Part of a small language model's weights.
Size: 14 layers, MLP 192 SwiGLU, 0.821M parameters.
Each number is 500 + 50 x the weight over the matrix's rms, rounded and kept within 0 to 999. Layers, rows and columns count from 0. Numbers have three digits each.

# layer 5 MLP gate, 192x64, rms 0.106, rows 112-145, columns 0-63
502463469475527496486526509498496505524470532483518536515477546451460514512396502526488493552508536535533500447514464491534449429526497589467582527487567492451551500504513448530437493446498554
442480516507550523460500570516560455475494534359509440521469476418512505536416494426538431458449508598441501474603454546452469434531535490506526421476470482434449547452527499515444403442505535
529507463506469523491573410478508498520547548483469499460509538515426502473495495515499486423525492579651552537445374489503515514472564505457479519555484484532554408509496474467536514475412521
438475501462504497462444489455507517550546481567429544537573447413526580474482434443535447513473485578538464529465532426538491448507540505516648468500516450435477558508387597604472449480543451
421505568485487480488455500433521591503551520505458570440539516525552443514526592440467517524474521552459515482454481477442531512554517445565440477482509493442495405493523518532552493500471427
556395562545488496414484509518448512483499460514454543490482622521505438509507430466564463616537550500500558518462513507522433490571476626441464505437485503488517504459458525465555549471497458
499562545437535437558562488529545556415461542609513602535419393499643506526475426404500506352535519544513496521472501495480506514537492447473517551404564477524428555564660478448515530520405447
549501523480541505383505454444511579506472486489530524504437464493422538554455503412598482454473545497472589548519455580513448439438456474539551451517433538592571622429522543484555626545485413
517468482525513568426486542474486521427416456607465458541499521535502491449479510467556434492429518495527529451569468574487515529457468505516518468442480524542444492481530529486513536477549468
514464540449410480458496472530450505447543518618495538430586455502412517470453418490514475474433642514587495518551508594551484436598455457496560506456434462580486603465529495508438465482520466
522461486488536497442377539445455586609457421493485441550534512579521479456533519519592520514457424549581482415488526522627522480433488491515552492541606485468482598575425471447551539517465514
493451412515490504480506588492503556478570546535498492477440559448484588564490509546382422420447508525482476535588478523497531461548448550543523498492496467451447593531517486547492618468600431
445478496563492520497481509475495549516487461497483456498543488481452488444524468485523513498477538502598483504459510516603493462426483454501512548491459462521540470520478462475532475532512512
473458487500458507472473562527458485487541505469502532509494452518500529486487458637566409622515533436513609547561454523504429521480510510525458477481487566464469484481479496477496479502514542
393541546520526506531487505488516452503445459467507484584453457440496519516504506429464470460499498474511450486517519460511487566503440482514558508434496493446536472509484478572558518472506473
452400484463517576463416538476428592509620559470441431509514467618392504503536542539492460540523507464422408511532464589483397529431485537563571495487535479413651609570507508585625494570542491
505484535490481497501456436527473428407508470488569472475499507502515483479465522461449502457458517479468539472459423454541463454559557430453525503536526451506538505497525507431575535542446527
520521472519510513494468528451524618569548504482518536422579465531572482446534553487531487508512473515499490598496474546453616438526497480567547483513504543455530440423553565543530566519524462
415509480496540631390429427467391505546474484459333434528501430449495538480535467532528442470444527492520475497471398495542406507650455439479540530453486460592615521516484500543462451479544493
445425508420512442620464435570566610483568548559507549461393508578594502470410524473574496538420456590561481417534451353568456454450559491485465452466554511467483575446546468456545370515458440
487506479499441540479462514485513460538454545511535509496517510576496477481421487488471509496430486510519474407530486555489529500614536442491559556471508419535480487555484429504502507470486525
496515464500599569462540463429466507414436559432511465490504463481468454470427482543451553463511529519526539440426467456425521538481475522506425476454484545506415475506635467539475629424452586
492487527438456557580580542476522493444458351497527532451598482521610508360482518493462517584364445524459565484310525518498500504464496572502505624475518438483511520432417575555505486556548554
492485562509517501486555623469479454559501539575481449503450467416527600490586525548544512561478502524490505476466494478569464398463433424514523492591475527502531483564443525556470494496456536
575523437513472457467426423527434483465506581494445551551402415433490458472517501379518539452558499505503396563471489568427459541557452577446506549494448455560494450562571416365514479537424570
415497511488425421491524360529467528485467533514511514463570447480403422520435543522481524529422491438438453470517460530538516466526477516499451579493595528444559507422447454400491511385634444
556565591538511494567470460550481487481503506403468544515505496394554542433496388428528538501546493569506532511522552504455488503570502468545418569531442481439498572464414433510386485466456530
401474508533569503523445447486424527459476520504477533486539508511486401513443510503503547533540509460482511570459519517568605536404517530525521586479511495442437443428462511488503573535445504
404501467494429554432432487500618381566497323487575474500520529549510386423604549495474540522439532470433479538520358464439368496660475526460483400500604450533602542448625520545511555568436489
518485580421464579461441452447442622532537501547519499527551373546493502498519475480548440531453548565441496435465508569551523551571532540522531538515484512398591493479558436523498519415506384
500466452465462499479466480569460511571515447523458492423549523579520487480517475568591495541513464561434577491551574519510464445411488467526490504507538562444534548473493635528447454455503445
527471463462374470463425513542466441493553477470478473514428444505555501576532536506488482543533455527549420524570524578574457413480452432504503571502529461445616533545422470453537365439615380
514565486461483380516564518535474465512500443498528500479477417472543443462481465470401522535447516574527415466509498535490507421498506445440508448522556527492439482464511498514555487455509480
470532470477486490470473537464489529485511504500465485511533526507495480542529594558459470517475422539506517512478555514528463491495483481502545487482532482529499538538500494505513471443485495
# layer 5 MLP up, 192x64, rms 0.106, rows 112-144, columns 0-63
554524508496427492499538519499544523518546532472483484505545517480513468469544477592546540533492496435562482527474538503524539563482477443555417489494467551528458479507494475465586483506476561
584525470420559504576488459509441543558471471669474551464546462521466582500526507520431525517503482435506541558472513451591559544497524518530461648501508496552535452541487507529523570560524477
518535553518526573492491490529458521499544525483459585509489476492499601444541475451420442521501445577450404465455495418504430555599488517556468531456549523565501484534467511532473481544488502
502523429544475497543554514556531406403463561471510418511482448504438413516382588529498510544475486416466529481453472512437473516387484575458557540507558515399553433464483481450462468438604537
495444467543518494565594529525479423504476476449599466513455489446422500432467473550474513467509519425559498475540492506523389529411498576466493560557524540576514536514497473517461452565586553
456533567575452487485525548491515601594536480417566568533474421456530545536530530513496400480539520473464552530514463534523445552479550579455535470499548574536538424496542477460565497615473462
490378477522482559492479593526498440616412355472534461479611508565441551517447568600483529593469461545468548487529588459516465515426506548638527470529464427519455520430392511521516539439535492
427431503449525513582573583405543526544439445505482529426512599631567507452518480501522545441468489482557564426526411482453542398447499544655632415538557447430441492504549589408469488525477388
448458477515461519442531472577527478495488548463481539529449468464443409433453516477427517456462464474490524562576471471522568455488477515489551499410514442528567483531546471554510508447454443
494499468434525523536515511491549563527512513468482497560407553450447532522455527444610440482541572518492526542484397428446583462479482487555488443705475472406544440529459547500394556524450486
547453577511525504494454541559432457488492553468426548420462470610426527525526522417569530501444551532531501550556511477475578515474613559595552525551505502469602530481509500503501503554458410
503437543535488436444516570544489494396504522428494520460464480494511527569460551571482422430494490513523438546454510480552459488488402553475455361470532428464506511506459445462494557527555479
476490476517541534529495489488526501509487435523538534507473479560485527488475456542506550470551454473433517483550524544476543467542517530521446520549518537466443497505509502495530471460523500
563527549510518482509515419546512499514481522558516446469466526551481459459506525415420561412526463546475406451459542486454540481526475444494539491551537444519551525550527556480529473475523457
461455488493503459579511590485551501520535529474465540500451551492424513485534560528443490455508490488527436481531479465544495483504535461505516479516489513548536502461553451584568506503512528
366441464482510537584446443478448522618445529509476503578501572566525438386454474490455309540429568387450486626452486542430595466399529529611558476449526553473549574502459463519396558451516454
515524522440490493466558481601490472574481475489509381467493479539520567507446521507463566478504460546476616438464509490533471408484473424571451570602523575549507510605501462438492521481458417
520537468458534469497484575465385466475535551410471557417547497476591467493538521476418526488531456458499427481462514508486519457539535468491506433480525532332509476506499521527530516515485536
572550574462435350558464498543555488536549390503619661512498555489600581501491490519440502535526434564461504476464605504533608588462464496419480468463484547461375448488493508494461498495474494
456528515506600469475573490437489452585408437406491380535553492578473493533560479503445498441631579435535443505503516614366573459471499524520510475607429458524497435567475613635440561516527550
562510509467554534526491445495494499516527518494475494510486464453545464496514505451487462502519464569521508532473525494494464559437451516445391532556490555459498547473523553526499461485549507
513532512530400504539483529490450465487548525574484508520426446599508542507557533516480494557528546457517488505495547543560441495514404544465608493509526458466628478531376509423546404541503482
529458426525472455492517488430497586580498542553457407521494499465428372469537579505410441426541493397433457597559432518456527512582462507401616484550604562504559484488484460475600513474490478
459565519478550524495496542533475494629435525573502498609413475448500578511586471525559522511489458524504557446481529448550522509497439479567522469573497555588494551574515499581468535458462521
513495373466572621442556529579392506475505614510458537420567553534472460504501550479502456487474475455421531498496441559484505525476468516472501575480520589624534508564555597374559492497444481
424501412505492505456487439483465573458477509433505581433539539458436425587490554614440581457447518467476420491542414517395503487513455555540457551593556495488495561391526394450508528506547426
586480561530515517572455467599479552467498471495509474515522469461528480376457508453634603529474440394490585528481487511480421480540480509437488544458432472535516567394449478376478485463483578
531500390474395486471564551514537475525492491534537453536402558531504517462505508554512495562523502557521507499582461490497465507465455462563495472474567526526594522601455508538504411491553526
570546473521507481591441597472435565377477567458461588459471579428532514446409541486524440415529488483543457568428594496536520457368577463562547568559422472518388351542508446374495461409550620
477445525554510538489551517505506597566602440540520473488474570624498441503523437525569485558438447560559531434466555514555483471515442420472401405461475535448522500477489525467554469534473464
510527538451432553553553536529497570534495527505475515503594555414566540440423452499525527480487462459493501434473526484492456516475498516451429552538543483459442457547523515541466483513543439
459522494357448626480540459528589470438482463459532446600474564446563497494555462495544479590446406481571409349460550510549475528570485450574413653498463455498458475481457472570441536403440411
443498503494489586443467543492507458545517473541466474504560474597414463505526541511535436619441547422504528492469456590553496541489478457481489444431533513512526474480478570515506493460522501
# layer 5 MLP down (transposed), 192x64, rms 0.106, rows 112-144, columns 0-63
469483462540529540529551512520510549552454500573492522537464537479514487527484506508514474550496465480463457473554502489522427419498442532466576515478540474535403562458500467543454495541492540
463395479397513545561456481518515463505552459530506498481505452500503511466435470456515415522505562418553528585412439516517461520455540562497584653492482478575520523506447460464453530471594537
523512522470527466574454597514520493504492420485554487584494454550514499553361570515476518491502579412467491531522531551450501537530466489526443462443452414426506524491551521492474481514498513
505571480477377473426524525489505496407476535417514519543563531561420554503403543566545441505524506488488513540433480510418533540447436494511480571494561464484543575564458477370493433494557533
468537463459533535435508474606547467582503515532448410529430468521479583519541545520471440489526558530485471485495399456416538467451497589502557468487501465534500554458552482502521568388553553
469594465393473540592513528542520473564471514556499407415522500464514536501517448467531581454478431489522472478571488505544557495489458364498457526554466465416547569562420480535481527458486502
505415431479533526528457558537516450571346438414580408535538543549517604384483528507469535535430506536526546491644513503490486491502555535631504452512485487555475407424516501448480508460517470
543544469452601469401506366468463553482519500485572602563541433408473642507438478424493539505456480553509510460468518584532461561522471426445469504500470493605552525467496439544538623481508538
477489487464525440467464478590544513516469483475442480548497545464520437429509529441464537565457412484463541500565544521412586466451457457478477441454504472482517506473456488527495563454429509
425416392504473542485483520479353571392511530507488467553447541491507457606553502501423419510507515505457516576439357508413535541569521390528478540587468591487544476574473491469429482490472479
595497506517455543439550433552482538496461480510532581564559457432443468511468423456462488463520558478564538428447589534465621536474462483436471531488464563428498484418491463533561548537411461
526527427529516494495573481600480452358499441413422532510544486486473385538492486508522502514508508465485492438458538511599454495440506452486475390503484545529562459462450418464474469510406499
481493508523462495487493496489479541521483456499449442533556507482473531440509531508492513474425501545569448496471555470553481447421494534461513508472442525454521528511525527493503471474453534
456480588490547458447542507445489513608535530438474418421432540571521522517557471535467571453490491512453451543468549584475496468459494483520585505515451444439541541484543490503466550436478504
489466467442545501461513541500527481460528494474480524516451458589470449420538546466494579522600556533531504504495531484515456503495497487518470517455497519521536543440489527457496514535496518
503451568535516501423535508468446481485574451437540476417470447591437500607485573458573570431606491595613468489481489517474388512560463507451523491527532510526662535503471618539619395574524516
549478467550512513527451453388531526483530511479496501516538532507439386524488493452527501541459516448486520487517539550534537580492583577427505433416443568492485420533521552548522484489520542
442544521501480390485554520396518467489504421487479519495509533493479404546462416466508550486528461472436467497539532508518453496544538543525508543498502478542528428526327485462464446508470484
438543496483635554496446476466478409563429631509495415458480543414516588407542498415461501477543464533478540537496571364608500394477530517507457478513504483470462489469492532626506545545487476
485478454514538513534470465510466504535569546525476380505515521516385548490627521507406587512564506523481561575500437566413519479571452515518567535483563453448457343557560480611353614468459579
485515436451502536500507441504528479502455532495498512498444537548529557482520506436417519477460511510520480581477466495499493522571550466463480572534519466471479525483494449421575566500519512
583555437493535436590474482539508568454516416532569508535449480490561585493500580490399516524479515501552495590478537545563553437496561431395505556547437573552446528464633614510456550473510486
524446524532484550513433446486462499534504631501445414497439589579456574578410591487491448442501582438536534556464528597458504426601468409516502467502490547542599610530448428525536437506455399
454480561544513479532543535467571492525546523506553487448465447448567520550499529555552501557555528503493367428531494409555488434501463474501509448449539449504566569546488562468456437517458443
507388406447588509500592550559550584508575535508466504404427528480566477559435509499430446524530462434483496511482473462575596431564472507387491463454601474466491488541514436446476517494468448
499606475532568486468559529425484535465496463497386548510454444373552539471520519513438450493516511456482559443441554360580451444545479467554501523410505510555576425505532568545501518467510511
464438504546528473462561509535449455464477464442594531524513451560463461450564611471540572502519479450514451539416351552413473551503405568503539521449433480483436440519483519509487528572481531
564556534466551568459520440535530570543509520534521581464490582569442516504535543519540529460512605482530545429497494476530502472488460510549476484498526489532470512531488430579477482406505526
456531627566439541479507393521602488669535445502553454534439457443521478498619511489493491500661599562511466525546518402496549621532526559512436505573653466480542539444510520619474591544576519
550484466506459469487476495591515462498506484551556463401481570534517493525504420512411596537607460442486472485484546414502570541439449509497435569556525497486428490404465551493492487499549530
510480534467508489570509521525508457448471399506541514533501536551492561498505474561536464540536442520462545576489503545505489510413431438536609472463549549502555478499498581442461435517525486
525427447524435362466497482508490460506519510519542554562457430462598672572482579492472563585528423606534485580565554469536570469415463490498551441492496606547555618533431489476504520531568518
447475455555539483482471503481538478464459506506481520478542516538553455456462525540470540485519425416451469504484576506572494492535557558486480478447488469483467449460512543501506501566573562